{"n_kv_head": 3, "head_dim": 128, "d_mlp": 1024, "qk_norm": false, "attn_scale": 0.0884, "parallel_block": false, "lr_head": 0.00705}
Each number is 500 + 25 x the weight over its row's rms, rounded and kept within 0 to 999. Layers, rows and columns count from 0. Numbers have three digits each. The size before them is the row's rms in percent of the matrix's.

# gate: layer 6 MLP gate, 1024x384, rms 0.14, rows 67-112, columns 192-287
# up: layer 6 MLP up, 1024x384, rms 0.144, rows 67-112, columns 192-287
# down: layer 6 MLP down (transposed), 1024x384, rms 0.113, rows 67-112, columns 192-287
gate67 110:542535503496529467502521470521554499489529555505445504500502496475488494498503500487505543509463471489492466501484505499493511472460508528541514525446466471494509518505536514518485514526491509503529489462485459458537509502503567500500469457507470488489498490501559514489475488558498500511
up67 107:501467551486511502514484485479516507488453562459480494496476532519492489471469504519505500500503502483503525503485509512508486534514513472486475533516532518512492517485458508460500500487520459504451492451522478497537512503486512494481479542491507496499440530495491487468450530484523512534
down67 100:471515502512456516492496508519479484524515471462474503449474529460461505479525492491521513484537481518472544498464477511473545500488531515513495541519515446501480528473474532489491475489495537463493497483484499482505524549447515477556495520477494502526520503487477503501501502487499501478
gate68 099:454490475492501488535533498524552506493499495510550493493461547513502503498528435469498478512493535503493475493502506499510502499476561507542523463458489484487474490471475439488513505543528492528484521485444501476467545495511498493527507481502452502492506506491538459518510515473517469524
up68 094:508494505501520525492492500488460524487516491511484493530486505522493504465496491517482510473488511503480483505498444500493499467519468482476504518437497466502484486530527527517516528489507514494493533509540548507519474498535512512496526486481482527520508514474491549532505468513467541514
down68 101:534539511470505487493475542503535493500508492510511485506487498495521530524493505472481545520512507500453489489513450468483538479508508494524550482455482528506512517510474508508462489502487475475475511538466465507497499494524489502511462515516528487518502533478471567532473479480479523522
gate69 110:488523545499581480508505531532505495495475526459493502481481515485467495427493478473496531550533493467459465472491488477503485453497543536506530524505485507520491458513520515504502498507523492462476480525506507501504492522514534482513546533489524510502510502484530490543519526481502487471
up69 107:497505503501491487475475519489520551515505501526506513550533504498546470538484515479479503509528489495507462497505514514507490541489495484509518491509498505472501556494488491523489515497480537485527494559520466504440503525498464503524491521505501480532508511511503504498509478502526493527
down69 102:490500490466511549524507453507513518513508473507498528494493519501526461508512534514509474476499511504505515517504457481527487508509495516510446482516477501493532492518545498495485509500507487504495483489455512463434453505503479453473478511530534477478515501480506478548503465488483546514
gate70 095:495500543547509514492489457526484507481517466485441484505516491484495504462512502519459516494503474554477502490500548545507549512502471515492499529485489512547534540479488498478497494512501511442511524506445531514531495463482533469538496528517491500542502483527530493502507505500533498514
up70 093:508467439477475488504537529490534495488469523498513514518474510529486496548480518453499466467491499510503512464495484455498495499490450506527512529494455499494499467507455474502474460473503514518515476475548512505466539484515475517422566468485517475453535486490494495456484532492502496491
down70 095:478509503508508466487440503519446481467540511520503477494484431472468524508519522480461495481510513492474469460497529506552498497481506486505503506515519496459533496475503501470532488510482488470489505508498501493505474485499510512498519493520515501485443464536517499552506531461541511518
gate71 101:478500489504493562451490512546467480483488496531484534502501479501486486530556511461502464516501466541529494464437492504496523509478572450469520534496467490520482487497504513510496478542494485541534528528491507516526538483514436513514517489480487497486518491479565477512544501523508499513
up71 096:530518522485504511559495493437479501495497531484449510470502538499494497453462523517476529526502563503512482529511523489545463509505489530527491462496527453498507513512506533490487516465514498470474489548508493464540458454475480460515524481526505472502473508489523523473481524523490478515
down71 099:542488510467499519501502476557548514496514473482527486493509534494479519494524516466454500525504516480532522494559512484531500521522478501453476459472486497509464506485492523502481503509522496474478461444498478514498506505476486563498443505545512528477504501494527508483504497491553465497
gate72 106:541535495492490449525480495468481485494545528492465471487504489506501477491519542531506505501484530467498471515518531496471532521522493493476519516516528513508536493546504495507548468506477481496540528464444527506510522507499500476478519511425491495482502456459469533508472547475476467528
up72 099:480479493523518539444473483525481509482489500525475497497465524493512510502515464526501453468530452527535517473501495530527480466509549506479480479528485510463464516504501518544497496508519552517471488489474489515489510463534472511480472472523522511510532484504521493477525499461500547482
down72 108:475521518486499520475487547509515484465481502527535495524504500478479502533522516503475513472529502491556500531501484520546486522539510492501441487518497538510501518495508530507469508507506521524472514518502472509520495492518452494498509492516507503493521501484544516478493515498482483477
gate73 096:487505491534505469507475516550481487502493521512488481522467522465485463507522534476503470504499538463551538497497506511504470529473480521495534505502490505481536496455509532481507476423507467494484518516493545526536493529509520500558475506487561494487505443471501510513489530476510467487
up73 092:487477485481487518455528504542500496498512488504485482513537482504528486528501471523532482513545480542481442464520497496486524463488535514517489524527528487489469488480488490512460527561495486503526481456512490476463523480513491422508538498500439479496478506519460484502537475557510488520
down73 098:463512483508517504496496527540489527525493506515457530513496481514494517510491493512498534485514544498500509516506489481513475511474484525460512485474501490502502506512455496486529561484515489489492512500508470507442529524509461469486529449505467513513535511503486482504460465468492518510
gate74 098:490488503515474495532489533495547505526499509545514466485526522451508499486534531497472469475520465519529502481489496494524486481507499483505473494483465508463447514504442536532503489486511514511488509516460503511485489486540512503502520511505484479437501486490507502513503554512541491471
up74 099:486491513543485499552529521477487515478516488494487509525464537449517489471491538462466451500483504518524506489505527535489517520456500504478481435448489465518529520488517534480482488485499490519473495511487527502476525474483525517548520517499469504499512485452473513511501520494454495477
down74 104:508521480511494463494511515513482515479468511527464521494551562504524488483491514517465524530493495525501510528493520496518513502486494511543472471495483469490495499498493505491503520470527489514482499517495516488498481505474510471497521539457429499502505499508518461462517467491492500498
gate75 104:492473509490522471508529493512497455476526498496491501470487569549518495484465537545499501511483476522568497482475473528476477450476507485496515519562525573531472506474517481453539525511523493499460506442532516530554475476543458503475490511493482510530512517484491489468505487487482508530
up75 105:531447515511505526509524470501524470520497485538505493505480542496503499457427509541516488507507488491501516484482494508484475519461485510480527489560540540534489548515534443498521488511520451505484473492534510470509544488552484506513498548450517471520506550517476484482524529492502526486
down75 099:459497515494495487522557491508503547524519541501493489492520533450483534472477503505468467540547500475544482497512475484491542531487489500472521487532528479525503505485483482522504512532514513553516494500503562509514458514527471504485502496451512527480479557476476550485558496465510544468
gate76 096:530487497495464522521430477503511534497485512493490481476546516555535541499481526495467532490521473498488518508495478544504472478521517522465467489516521525516477452516489534486549462506502499488477472492497485464501492534509528500502477479551524508451487503531484485486463494474471541481
up76 100:475491515522509453531549512495495519484506528482522487517484523490498468513514465490506496515443536537493474481501557484467519459469485507498571511474474500529533556499501485496481536549525467503528465535450511542495516536525481482513458529466486517514516522484459550538510517523448485502
down76 099:491498473480489479532490466507498511526468465479482543544517496493486491539505471478478487524516494502539515459500508477499532479476508478504488506502510492447511520513484530533494503486505516515479477510507451517510509493493464454523490497489481484477502469525523507483472471495510494492
gate77 097:557485525506411528521485505489456508518511467477490477490481476519527498440523505495495526495495452539455486444498500481509490477505512458491506541514492501477520488504480470488539514517558515509502536513515516492484495519574500496508534499529496443507490512509536523481510545481484484537
up77 101:452497466408489484548506544492521456460500531502491514518539525506522493485523487483481497503515477515504507481493489495469482494492491525456506558524473490524510489516525523490529492524505508454508503536529527558504519476517509529487543500519517499468522510481541493471464512516460431510
down77 100:491478488491517484476467510486513527485534491510530500526501467498495519546466511538475499522497546532499485495475488463533480511475499514491486471511502500493516515520490457496509494491424494500495511508554475518477502489543495505503511519486478505520521441481502464510524480465497497504
gate78 094:532507493494521500541468489502509499477492501460463499525512527465507535540502518540540485525478509520507478538499532431505520484491516512480525503470496529535502508461518530499482546508520522484480501501491459500523490486539518493499473515456468486523468458475492536507494534521471501511
up78 095:506507494471478489492537476481523558517470542523513527521496497513505488546486526547524512483466501510508562506508498497489486500493495497525497494503550562474545493516480516507540500507550536535490488480511554546527498494473522523520479512487529549534468508440494471491506477539519479514
down78 096:491494514480504531481517518461535540485502479493496509448515504508499532498511485519506494465491532488515516461514473511496542471503533500507505530469465437468472500519540460521489484527477489517508511494476507470464509463470477528491543518529509489499503528493523475519482489504498479478
gate79 088:476474473469522493519460509491500513513479484551521520538495528509529494510491470544479475538574525475507480500520505490509487465515503488473508488467522541442544523481514474504530529481459494525517513498510531489469518442523495476492542483540530443500491476483524501479498497517485511529
up79 092:494506502463523534520542498505491491501471476504467541483517492497496510537488490474515501535519514468497504458460500489498481516517450519502460538480506556474469514495517459505497485533490458458479525508511491540543553524464543503482529514485519457459515530507503438493488476497522546506
down79 094:471486507510526538509518533483495517504501467506469515555516434509508498525533524457517523488534512462486513521511500513483453489502478492511486496453517507476475510499502505504524494536549486494502485516500495509497444422464503513485505511501491503498501464416487479494520494465505529549
gate80 099:496514545524526478517511527504499504515510507440501489496493486515512509456528515464498523480475517515511496483467507470518489456530505519538477512492453506473477501495490537521468439501454516478515501520522508478461537504510497460462505499533493478541549498502510510542517495498472525516
up80 102:488484462469470470483519503513525478492507515489507543508549555507497481515504473486500475505466478542482509494494483454510512507492465488459478475543498505460479481473507549498552501490453499485511513537480466496425505458487521511528493483491521497531474479504534538514497502480450506472
down80 098:466520489499532465512499520512525494520533514499551486521516509496534555511539481476467490525465512466551519527478504500447534490527521510478485514517443486516459498484528447444500495470519504534565469489549495467502539470468498480465496518497544486464488534512475501526469491517504504474
gate81 104:514508489486509495466558531447492514489514492498491518500461537486501550525478477488516487468509497484506495439492554485519489529529527509450434459511478506424543491515490510517462493526526490461530527471473517492463500531473465489501478516502446527487534559482483518512503554507500494486
up81 102:496436473467528486464500443466503553488554494505498532506518491538520484544520488547548480499505519510533535480508506505488526514528524488511498502521500513473444519467500473499518492478484475499496539516519437535428537485509506518520482488526479517453510496487534508507530515471464524513
down81 104:509538467490467473492502528447525501488514471537565498463487497489502499478486506460523544524526480535580492486485548500525442493508494495486481479512454500513532475547475529512477525511536469493483491453490496486480491499495501476573505440481507511469487503512493500493466537465504488469
gate82 098:509504522476507547465466471519522492507516512515495542469540483501491532490487473528542500489506502484520465499561478512520514477502499488511519553533436510519483509484489451511515515479497480487509525518526542539519513522492514512522519528479522471464539507514512493510503491480518460507
up82 099:493497539500563487506517484515525529484531519513510528492506479483524501481501506486517499512459498488509464497486492461494523508474452502511503538525478524556485496506489507489500498462527490497500514523498493505526505509515504529524536525554515504470530559514491492479486492488491487540
down82 100:465455485511474517456478503489490524465508512505519541493517495516502515480499504531482539468507507489527498457516512462521518487537488455524555487481441542473512491505492522496445494440515493505489481461468472516522515546527501478504466456490475550479471488504476503507534506483481487461
gate83 099:469518457489482496533483507462492517503518479511463478484493488503492453491507512526513492501490506488448502412502530533523469475505477516480520540517476456513509496508493547517516485515491543532518544487509547504480533504486512520484506527471518520511505502495534474467488479486498489497
up83 102:475506503541472492479517471485489531543516493506489512483454472462492444525505494533500518494437525510505521496495496519448516468500481513487517460490512494537492469539504443521541532478499524483496528466491522498503559485444521498492516461504498494468525555495478472515481501434516504474
down83 097:492506503526517479526468492496495488559526479485501489485492501507486501452556488484475506532519462496527532520520474482501482564498517511489519488507521548528561514483496494472506506560487503509486490499452525530504500491459505542508508507517534513503474528496521509482508463499500537517
gate84 105:504479504461511505536456469493465516571511539522502521534500473511499476497446475495509495526534513539522474510498473480527541502470542531550476524512529472463491462496463494530410478475517513490531542473505450502519545509501451530535541489532511509511553448489497454498517503511469527503
up84 095:482507514509497482530490538517490500524496516552513525503541529474498499487503493463496514511468535523506511500480475472482513534458514518507501502518477463460502510486497485477514535527531546571505489498528516510528527486543497518504522533524527504513502476465479514535503502504483472446
down84 105:477499498460513510514485489465538491497489536479488523531526458481506508488453530472542524488472506531481511524493494480538524491523499554508503476517527487525494502448536480485532463479513473534510497530474461498511540493474505485501493486502483502461494493448484482504581493467539510483
gate85 105:480512496472470486494496487493513541479483481494494502468489487483443520522509501521496559477518512503474496526437479533509477460527454529521516512459502494499476461479461496467551448431507527465525465449484553522487499514515522502515480495446492532484509551471457503515493507525505476504
up85 100:507463503555504496508500469525532482524513483505489469511532499498478512470501542526496484470491504519548480477502531516496511482475518487474510507529512529536503488496531520491478464565556511519520502502497493530479510530482490520493458496505506465530456544491528517451470521490524513492
down85 107:494500458513511478498413512516482491508463470493518514511510525507501479534473460494506486513454460508539512520533468498523549477488485462508471519531514506540470511475537473516467515511519477515506488486487500463484459458496510495500509502519520532476473527511524515543480537519504507536
gate86 115:488478493536474547485476503470475516479538495479514521512490488481498509493503513560479477483532499492503532519491499503478496471473443487434491470555509478480482508479513504500503508508507492536501506548505509534509505524474539506558514479504481502475496438505497498498522515524465454476
up86 107:516488472482506504536544497515482512464540482511497516508436507497496469510539541491493479544469537488511511524467500537463517513489503509509507497510476493491548489548527532504470503515466504517466542487516516501497458503460499507491488534484500445555496537466470480453507451560505475475
down86 104:515521492485525487543474499502500504465543514461549515527518483474529504461498516525440515517496492514504470453485419462508497472499478447444481534464486513511531494493557515535540473505484539476491537486508499476523488538470473499493478490501486509547492509545444502491542517528476485472
gate87 098:514496514505488519523487464475451484491481482447480512500467503474498474505526475486544459527475528528465492487532491505511521481478488484500497518506503489464561488465502496494527537520506532531489505529551499552532504537505491505469488504513485497499573501487524495480523460496472481510
up87 096:458470530494487509525487494493506507536532517530488473512483487479516446496505498531483508496541554495441513479471459488504533526498534511519539537467478513500512540495529461493490497540511520528511431504516488561510513510535486491493479530508541485505544536495516527533512490492499448477
down87 102:520458468522498494512513492548509501442505549524521526520480495480498496488494472504519483526541491486536485479461519516532474479467495525500472456485487544532493504504477483501565462510492525522488510502477488505515511501509478547485466497474477564500474522500497493464512479520483488488
gate88 097:524481505501513504542506531533509492498483502494487543509510455463532481485529484526484481479558495466571461504486514532492483469485500506455515478498477511554480478511475499484544500520509480483510525446481503528508466481491516480467481503512486503440531441488510484505512553498490489521
up88 095:473494501482473476545503490454513516476472511495513494514474431493511523496447470509510441497478508552484586498492488556507521495506446483509458519526511477482468524495476476474484507492494485471481494508466506507525511504543468517507523521505499516505509506496502522520517484490565492502
down88 097:532483529492465513529503480490483486510489522544555524499498474515513480512492512498497474471489475517534467506491497470469542476504492498512495535446482501480480519512504506513502522515491502558485487494523496536497483499478521523490533524487498527543534497458563478520469509490461458499
gate89 102:488504555476527484499502506534498489509553529503549472527500524485493513484506487534516546495496469497464528469539502455521497503481522489467527524510504464509489547552521494474507528524498494474529508530522498499481511520546516489497514498485494455486525477495496509487474530495514477508
up89 097:530511514513463485534512481496487492474432496547483524459494511496475466487474483507515489508502478484519487479499478552530477506544491483524540496498468521535455501464500529536479501532515466508503521501483507520493525478503464504482494494509506466477504511520470519528477462512524487474
down89 100:524480525467502465507505504539539507484509498542525499491489509540538502477518533543500447476495498490487505534520507532505546484505513461483481527466476492480500490505506469462478500531486482511511477518512521528566549509546484503533515458511520514506490539540485466493472495558481466525
gate90 095:546535489500477517488496518474506487487415473494484457501475425496518504517483526499445532541485468503513472476503492494530509483534497488503549556496469484504515487518501488498544516519505502508529543477471517477522516501484510515464509514534468444516515496479532497536493526476472515515
up90 094:495491488487495505496565438552509489541502498514529495507469502486502480481481507479518510516472509490483495475527480478525511500485484502481516456527496513495460488482476477511502495442463494458517473488522482528545515491531509514470532506509499561463481483532475500469519484477493503498
down90 099:550497498474521480529495514465527508487497454492495484493559495475516488533499496518504523487501472469530476559508564500488487493471488523440493544533517497468555502487548487488486488488510524450537515476511481484480459496520551519514535480467508505458468467513480418553533508467539513509
gate91 099:473512536475505469493516520495493486460469521530548513538539463521511529471527494504471568511506465488517564482509504496486472467457497501477535522511495473496488513498525518473490480507495486478504524514499478529490534540462497493431496480498511541538516489530526498496515499468475503465
up91 097:497515489497481521510490481464465484506510485490513540491489515528495518556472556481506487508487563506488523463548489499496474493524525517523488552522498508516538517528497509500506525515491476514475457502482491465499477467535507509522526543503526498493477508515477527495495483473538533525
down91 097:549478524455492556488483528473449496469510524501515474539435521492452510470469541485450486485477471492477470484491516514487485502485489509501483528471501470487516466492471490538433504548459512503496480466513479484497487473522507476528497511524491455496481558473505459506491504558471498495
gate92 111:529490476512492515502483486488487496517489486467456527510506475459491514491508571538510501492479467520492496518473517497475511516508495508527499486469464496488533469518504498553494525508486525509496570496499464513482490530490503486493493503488517516506526532531477486503479557504442452480
up92 106:503507534492478510524475498471468519506503539547469460493493467520457501529517528505470514489525529510510500482486530514550469513505493476487505525488535499536495475514505520464480503548515450498465518505419484453489469527491523551480459495488477517483489458486537476476540497527477493442
down92 107:484529527505517475495500460502471527519483524548518486515484478492472549451500521536506523502523522526598518515483493510500512474446508490514510491421501494485519496477507520489497511496487530521504487475499497497552510561490518519475461500473489542525546461491487500508497514524499520431
gate93 098:465491520451533505532526535513497521495503521500488503536514483473494475478503469531512510535516525463518479485437475506502458549492474510489549496509482510468512486462509441491478506508522525529545474491482537503503512509478471474528507519515474517522491535537484550522505492544496506526
up93 101:479470524555504478549491510491490520467459481524501513500561518514509519473540508508535538507522526512515502523517525550501496496476467532448525506474452501514496502501472481478511466493497504529509480524468489509521505478512474467516515475492475524506497538521450505484503500517500505518
down93 097:501485492429506526520526560484500499486489478445488480477479521491537502509466475521520506531483497513500462453502480530531497512553477493512547464481507502489520507534524491510488528508504503508501515524502563486481554493535501499511526507465480507474510473497521501495521511498527487502
gate94 093:496510440505469494524470522500492495498491526543467526479504500491490503463516515500479489487515495490504540517492446495503493465485499482510499502510464540485487528500525500492491496507478512468591495491493507489438498493446519487516548516525496473543491490473507510483485487525514490541
up94 096:502502457490519472470490498501474466520552498481503517470569484473517523483498497502491518490442500442525503515553540481499466499473477483483490505473507473477455523511483502435516485467472528478501479521514468526540487499535500518489464501529544561510478491489531494496523474504523509521
down94 094:521512525493525505518491481461496434503533446487483500511483496525535456517523487485511491501515467533493490475512494527495500476448524534489428470504512455470468473507504475473485525501486469490485481513512475474489538463539482475472509485530510482501505512521491496531501535534549482511
gate95 102:470462534488513453493484526481481505490547459511496544487539507488547524538486524531521496485500468481482480568483546460474498525484499492533493446502525501502513518547502497536492494465519475483493521448504492514539504517536460485503500481524497476503500505477500481515446525514529490532
up95 102:503479539503514483512496480501464527488524523491487524469533503508522463492482472475530516475488516515495453482452537536491509499493534484502497508521510484437497517511463511491516497548500489476513481557507505554543522545477513476477471509485529497463498462499488494508483528500497527493
down95 102:544524493510485507548472545506483520490527478495460509479496537484513486485460532519521508458478514486502512472479507502454528489526516497502502552510518530513538496439474507503496507488501540543526508497539502528522552497460522480456493492513500487529527506527498486492501494490510503478
gate96 093:519521502502533510500490487469460515503475531464488531455530465483474523507495455524477540553480478471512503519505476524487521509477525482487512496493522524519506469476515462525473487450493505491498511485432537503508496470519538477477524533541496480519515499491503504523499497477518533538
up96 098:467532452484479467507510508488496461456515491448553513498517475481476503497504488485495477471465504491504511498520475432537488498505481528497519500503476505492472541509520509531565520516519526471514461560479453555527527507518509498491457479445535459520470505460501522470472481518493464520
down96 098:483478492527511473484511519462502479461531493483497492476483514468461511504492510468516523507494494528440474484527525500507509539531478480511511496458480524466513508496492485491498497558544497502497497515533532433490564487514523485486502491479511492513524528513472501506507564460547460525
gate97 096:506519496501539510483534485537476522460512512460536467522516484518497487503524474499486502491457510479524503510456485518522471483497516519481557502491480488475514529482488478510482524551464510489493518472495456501504479512485544505527554490448517507473495489509497509522498517538518505490
up97 106:498514509488474520500498512497496482512536550526522486486478474494519548514498509537513518487530519492479479509502464525552485539477495449474531506517498484519459525526520482488453486484498504507512465500509434504498515470497491486453495493534522522489487528500496537502492502499526519498
down97 102:480514504495507526526484506479506551463549506484508478451512487551464566462566479499507553474498498441456476510551490519486489487512499523489474518509501487495472505473493482503542521554528513455538530479545567483527516511514519480515467502501499528515508522517500481507562497502515471472
gate98 101:455497536520489518508494479465488530509462476514482562478542529497543531465516483451521480538486501556533541495507419502503464509472485469486540504489500526491534496470517538534491531475445468523501516509484541544502518519504482473501520539498529496499500493510512490532513485521501479489
up98 098:495424534543497543546530458476550466498475536511510487510480460473510473502503482513494432453508530490501513530485506502540443518458517485532514512509475474497498507490529510512481542497521526505509493476490516509481486453511501464468523454521526509502493478517537489499482535488500478542
down98 101:510477516517477514502481522508498498468526477528526476522475504479501513511476525528482503469502567507490530523485494521542460477506493487533496496550521494451492528518499490507483520506462460461512534526464479493476517504567523514501527504538509518493491501492516550458520504486512526507
gate99 096:458518491544532504504541524472497503490488463476509489500499482473454493474523541498486468542573514513533495486507475484546476491541446531452479473515557492499493500480484504505491516483492524482504461467526498498492508479489499505530464522486493502501538492515492492507506551512504530505
up99 105:467491459569513453501504508474505492490475489497506523492474480504425529491494512520500462551531510490501495461507497494470478478532471533499476492543538524451493515508495464494480499511509493494484484514490523486479445506477511537480468498476499567453523501496497517501498469508482494524
down99 101:470514489534528523513535468509483469478497482483511466491505474489502479519513491473524441500541514526501495481510471510478485480514478488447524500538584508445506503478489509506452461535511498505446458498496502466496473480534504495461492522521518520491495494485521489507508513516494473522
gate100 113:509492529495494482495543500496478448517539501524519514479497467542522496503488519439511516480506467541517566521483468520534495503487474491496490541472473493505532526480513481484531477506517501518509518494501476456475499491521547501497483532515531500531514563496497476519499506494480519485
up100 110:508476510483520538497537495496514562488499502489473474501473495504488529517505476553512475509486449496485475477511447509519471506517471499539501508530448461508487533497479521500463474480538454455561521499500494468534515520482532497558522518523545534473520473490500495484503508475473473522
down100 107:461496503493472471533491473514525532462514518491503497473522490506470446555459565507444503515501530475519473433540453517499526510480537508474471479524517494531498491456489521512493502489501470479505529497458496475475476524535504511474474496508556483544494484519510445439491493461532488525
gate101 095:509469500488534512459454525489505494511511507509512506449500539494474481504481541483482514514500460523507496495495492435498499521522517501493490499474515473509479480517502502493511490508488491526556506486531489520509544516481470514489516534479514533487510471450499470500490509497493475470
up101 100:471486492499501489480508479493497520505513519464490510477504460516479497542517482484511530505480505491510489513461510481508554465511433500486490548514475488496457513508500476485500471455478495490506499499495470543508529433536491534508463518480521490526490485456467435528449511512471575481
down101 101:496500536489507514540520503507458485484467489483497489533450521512445520473481454490518480487507462474509472507453487476484523492516551482508515485481507474460504501510491465509545481486514562528527487536496479497527527527470509521514490478489493514529520496549544484534471486476464504520
gate102 093:535498501543520492496503451525468556497513501507479434470500521490462527469469506545523496506489532495475471532478506497492529481489496468518527492526500528534488528519515450530569530507490508503543540460490497501508506509480486522517496486498511522515531497521481479485522480521529498498
up102 094:483517506510520475504551471469525514551495426466489475479505486532502506518472486510535481485476472512491489536508503540465546495480479488511472499467464519486514503485532449474497505492497493498524478486494473507504479551468468491456487512500483551485525503454530475525469533485499477474
down102 095:483531546485511493520512476522471514515516476518500536500474509487498474477480496540510502529518481481486500493516462502516482512534508485519557510498456476513527512464479552526503499483498461478475471528490533485493490458521480477511502517501497478548467526513520472484472497475511495542
gate103 101:514489479524486541463473501534500550472492533483505504499472474517480523479453492508498482508488426477487481475514484438444497518490496448520519528504507509468506494518448533488514525502501541505522496493513543499510498517530476499515524487530490502539471503465529501509462466549495492490
up103 098:485494511441490513494499527536508482496507504518499548514523482535476477511518475507503539486473483518496469520538477485523498450504465552486481502511527495498494499549521498486480483548518458462513498515493457476492495491507463528518514504440501553542464521521511507520500552487523476499
down103 095:495459487458504516533478508539505478549519509502524483465497511491448490481471482508507505503520522499384517537479517554479438477512473477452529498536524489489528527495568519497495472495487463490480453534550483541488514510489516512466530523488507500487515534484554488510489503478527507505
gate104 098:483523499506499522507494496484511510496515469496478495444465554502457504486530506469505472443521520510444486484510498509490508520550510498502461493481489462516527491488464487554503485511515503483501490465519472492493545555500485511485483559493502509499510491498521470492514502493504523544
up104 098:520493478546488526478511516577470507485488522534485479501445498492494474490494531556520529520504511506512458470539532499523487482502477469523517487526502528518498463521527535509485528454511548472494449497519481530483514439506516490499499444516519485492484467531506501483535481471495457481
down104 099:510511502555487488504500465485529516504473527528512453483494510473523491463539502504546536487468443529519512504536478485466506514528474500497483500513496481516521510514493439495500509504487532521555489458520498489501493482519471473492544540525489497492471536544495476500488466527519468503
gate105 100:503517528521519467497491458504492495538491508498469494510490509435484461507491498548446461538502473519531533514531523517478453467505491490517520476514520461501521478454543516508539528488536540480469509528505510493529499545502466514527498452523499502502506462512509500472523501496475500519
up105 096:532490569524443507463522479479491500512499496472461512531508511510506490557510485502485520501473461454499518490480476487479514557505491523507502492487479500517470496496542508518531494491470503503539479543518537464461501518514511446519476468468514470463488505491510535481475553498520530529
down105 098:521511497543471487478501472512502478537529482520508513468492498456501482562517516513466508474524492472474493552565513470503498476509490499537504515494459488481514478446532546531534485521515538492528482524521561519538518500494468539510498457512510461468533500489528521515537487505541533512
gate106 096:546465532497516495549466482477533500495461522537499490494496512519473516493521443531506462507455486488508517517475524508529559509538503495520500515548475476456503501488475511502490533541493476482562497487478495494504513507496476455511511497522487521522451486521494474529516538511490506510
up106 101:502518457490522491500472500483538513480542482511497497486487509539526508472502460479519502502461497480463548493525505450489499485460496492491483543517508485474467517467515539486561485522542493550513495488473500493508516482458474537489534512538500481515494501520529455518569453522511494531
down106 099:525471545513488559456474473498505468490537508499492528481517478520507499457461450499509503448519519516549506477529498517446482480494528523487513494515503562519476505480504472492497476493495517538475466509444474481481545519528520506502509539480509467488499518504512535511503509479485493488
gate107 100:519516522471519546463539507476520526437504479501533492491503511495499464517491478482496486506516520493504523497526469467512459497503510472532486487482500451484482504475527503465510509467490460495469494485512486484530478524504490499475482558459509466549503514523506463579492482466501489513
up107 102:525473481483518471493477489521507524468486497471522520525485540527509504469493471500518577526512512485509464536464499514535477526461512521450528520490524496481502489514460491534470470509444530502518474540526507548507477460465493502517498479528498487470499485487520528485497478557521535441
down107 109:515514532543459484518506511444526540522568459488519491488528462487540503457527541506518544540499497497473489490539483525540536507503444500520484512484494486509489495466489526481516511539522478425491523497530498519507519476488482503497468477505495511524513473451529532487527478522499517482
gate108 099:483481514495531516493500488480463473514505537516506480489523507500512565511519533488525484492494557548493514511449538530534514516515487527506493451481491522515469491539494502516507460512503437485483515456471488486492548506533482484489483494504526471483478495511497495480475489477448472494
up108 094:487512475491531505484488521550470485519539503505518518514519519516524509493445491527516491539497523465515540455516518512518512499496473483528504494469531513503542463516518521560493464520539497510496567491511452509476505502485510536509526495519473482556495511508465508465508515525497480515
down108 101:530493488481496515482490517482505473458511502498514509525523490503533499543494471515487557510483487537523500477476559488486464464473506499480492491456468527501508474480527520508481489503486515472441478506498485447489493527516508483458482540501490490505539475479515528472470498452466496509
gate109 101:484501531466517511511465558492536551508523547460475495527501514526539484486524505518506511480511496509423514521514501537469509513522475533488467495499531528506495473501524537534528523488522501481527551505491520471502511495501501464517504455488530494447529496499522482529485506527502478495
up109 095:503470496482519464507538517465498503480505496485515492541517500518520495560519474522534527512486492490526545528551492504521503496521465467504467513495475533455506499526490531559518500485474486523476491493489516460511528506494492495451489498529517512470460546508515516478458532490529504481
down109 096:482508473480493479466540516510515519458528461484492489552524496460504494477514483517530490520528484526436503509493496522507482527490470499507467527506526476458519486514467487504501511522477516505498475514486516500483522539462505507474459513490503533519531470509522543530509485538475515541
gate110 102:527484474504464477481455505516420526559469495500492492491505530507494536484524514458517519535471495504463497524499513504502524476500483485483450508441502480493497468508527537526452502491541526504490512513531480494504508509508449476543529494506508497523486498542503473510522536499495543483
up110 099:496521464526496519480501475503478511471462494481513496514488466476494495465502483507493513451501472508497497462475489547498481469476509503501515511513464524490532514485452499495514503483544517500504521512492544523504489476506516545490488476475520480530511485495540481428473542506559459484
down110 104:517478521436523470518498493523526498486488514517502531474462472483479499514508480503474494447526505544523484473476493490505449527490528477523489475514488457500500563521458504522516503532481490503476470533458523490561493498508475558484485482472515483504540502458523500480529514492539491518
gate111 091:497505513491524506553501481485504494511517477501494518484459523479523505489464519513460507516440509497508474510473511488466463542533495466503506500526484496478496506556497534493519490510503529500512517532499512481496495524446546499490474485518531535496538459502477503509512479486502500506
up111 097:500474487530500461521529520510527543503542504524506540507481547488514514504488541496518485489487473507520489532525452463490460479477504480517499494563458492473474500487515502526535455511546517522467565496505449532509507531502507487531510506481463516475516475468511464513513528486488478498
down111 098:488505501543516495517482502500517510519531530458492533501483547518535525490514523455472499454490526549457483524461503520498474445535526510495505499552513472542471489533470502492527462491520521501535492495467502478431496533546560512524498480471469493505476496500504482497460517505500520518
gate112 118:460526488529494504493453510475474510492471480509499520447472503524489537494493488464461516484498489445495444498551508514491504504486503519515486480510529480530548458504535544510489483459502476448518502471490491489505426507504501498545524510492516466483480501525493499501499502483485502479
up112 109:499503483524504486511524504460495500501533459503505519478521484464494493511511502495488507500499464456495475493500475533474528499522497482477501504482487474534523481516504528485491533530544488504500481469518503445482478525483484503501531495524502507450562546516461494488447496465475496490
down112 114:493490502502523516492480497526496515542495552482511456562516494529484523487463515564510497504512524553500555483498465492513499505466509478539519509477500473460428524520507447495536501519490514493474530521510491537503531476476524508473472523490489504532497489502530503533489494545466507472